Each number is 500 + 25 x the weight over its row's rms, rounded and kept within 0 to 999. Layers, rows and columns count from 0. Numbers have three digits each. The size before them is the row's rms in percent of the matrix's.

# layer 11 MLP down (transposed), 640x160, rms 0.148, rows 622-639, columns 32-63
098:497519486472516450457483465522473504506472483501506471566503507473535518499551522511483511518513
093:526484518509506527492497479484493506507496505480485508560474515532541489528475502502468526563597
095:505488494529473509479449529501523505485484493519507481443487481489439473510496519503522448438518
105:493456519521462496519462519491456466465515561482496484530487535481451463515505521483524533480488
100:529523500507524486481488494502519482456545502484485510504507462502506489488508470521491491515498
100:502445511494518484476496447494491466432497517513503482488496499509548485478483498490452517454502
099:464487507500490512523502511528519519498525517496491496551523463513501477509509475506528487476570
095:465483506502491485497480522554502463469519477492488496503513516514533494478514504454481487481492
098:542549505500520502509507473557530458501545523516463523519496494468511443487497549543458544526534
092:481502456550510461484500534513518499486526506498480518502516487488480495485467524506511529476461
099:493496503525510499474471458542521543475553528554450481533506522517494516499489518521514477484515
099:482524519492460494478495522488519485516523481524484535493474518487451484494511504458512529499502
100:506522537500498510515517496467489508481519491470470505506490530534507503503485481467494526496486
099:490547497539453530502493552486507533463532473540466480503486509493462501517502504517513507530485
108:505487491519468583510457497505490531487452477474495498508562531519486530508575509548490503544546
101:480547540514478503538535537497469518520505480539490561477501513475545489469549546491495490505481
103:475501550451528485476469459475563485493478534511493524504459532486511503508502485491518492467467
098:488527500466488473507462526504478478483466487465486511493504512497471511523559488543529552491532
# layer 11 MLP gate, 640x160, rms 0.148, rows 623-639, columns 32-63
095:532500530491539479502553474489463469503449518473501488518489517489514517466515527510467523535523
091:497481498463473539531469491473530485479462470497526490564485493517487535484511469493485502482554
099:521514492499529495478523459519519504566481496489477512474502492535511526523513495529529440533339
100:501484507485479519523530423462496497466510488470469465506476498464531486533495496520491531544503
101:485541549491502503530499472479480498525491501462486474508473467490559510478524535508491487497567
096:517484510524511514499473515476512499507546527539512502502498490522495512516502458538505459442548
091:503514519532476473511500488487505474503506500512453474491495463513433477513509515512488480518501
102:506448463535485475506505530507511499565447485519519448487501514480533493496514487515492447478507
096:501517527509542489491494517544477501514528507475499497506508504503497509470501467474498518490464
101:538495500478492459518508442544472472530514480502518507495506493492512521496543491496528480498505
102:496519466518512482492522470506516540512483521528524546432481505498505498538460498527545491494470
105:533504483457476500478499505466454514494498438498529475494502495513503578491490527498474516536481
100:472523437501548518500505499479514520532463499516495506519468516484506448476451519520468486484509
101:581487491507524467487488516495531493470473529485505489510494506488493481519485458484537467533531
099:509508435496519515482490502534533481492521520505542436504516497506446492511471506516505503503516
104:559513526515475476476478507468494545511456494451532492479500512492508478489463473464562532495501
097:507546508448518439506517509538487507509469511512483504504491512496478505494479492513496498496503
# layer 11 MLP up, 640x160, rms 0.153, rows 623-639, columns 32-63
094:533466502521490524513466506519528550544518484493481493521533488504465468516508507530503492477517
092:495491457490503542511461512510525487516500493492517444502525487466516532485520491506518493459497
077:482482519504510511480496500517458470486509480489475486526554479506438499495521480517506498443574
095:466504510493507474508475501550483477516502483529507486461484458519487529513512493542517464534451
104:483528535515455502504450541492500489470448546461459522469515516517486434496525514493519527496493
098:476514484541490543500509535508494519527479454453482481457468511491522499504488501429467532514493
096:493483461471496496476511488520500528532538501511472484457471543487484458464492492462558508518501
103:478525485504515490490486510499496524497501483548500530506540497501465557506469500530507478544554
091:476513522500512531462520506536493497517540529520498505475531467509503458535502488458543503526486
095:490482461526513489509508499496494525468507492463492533448470457477500456516435492527545486517501
102:482493506502526474532503533503511508520487466466497515482470510495476491505509509496536493512502
099:498472517510508543512479458503500521442509509499502501517501502479499498478520512504465493461479
096:497500469504509534524493534521489476524522526526472521504473525503518516469453503492478474478522
106:538515519497527520518526495515511538478534531479502525475505505512511554527436497527458525530499
102:503476453518542502509501512483506543504482506476497469465487527465521523454494515490485524447524
106:488486506517502493501500465475533510465526461525491563539485467515564475548528523463471528499533
100:529476494515529513489441522533486438487446488471460473480491490499524484476487532499545513483542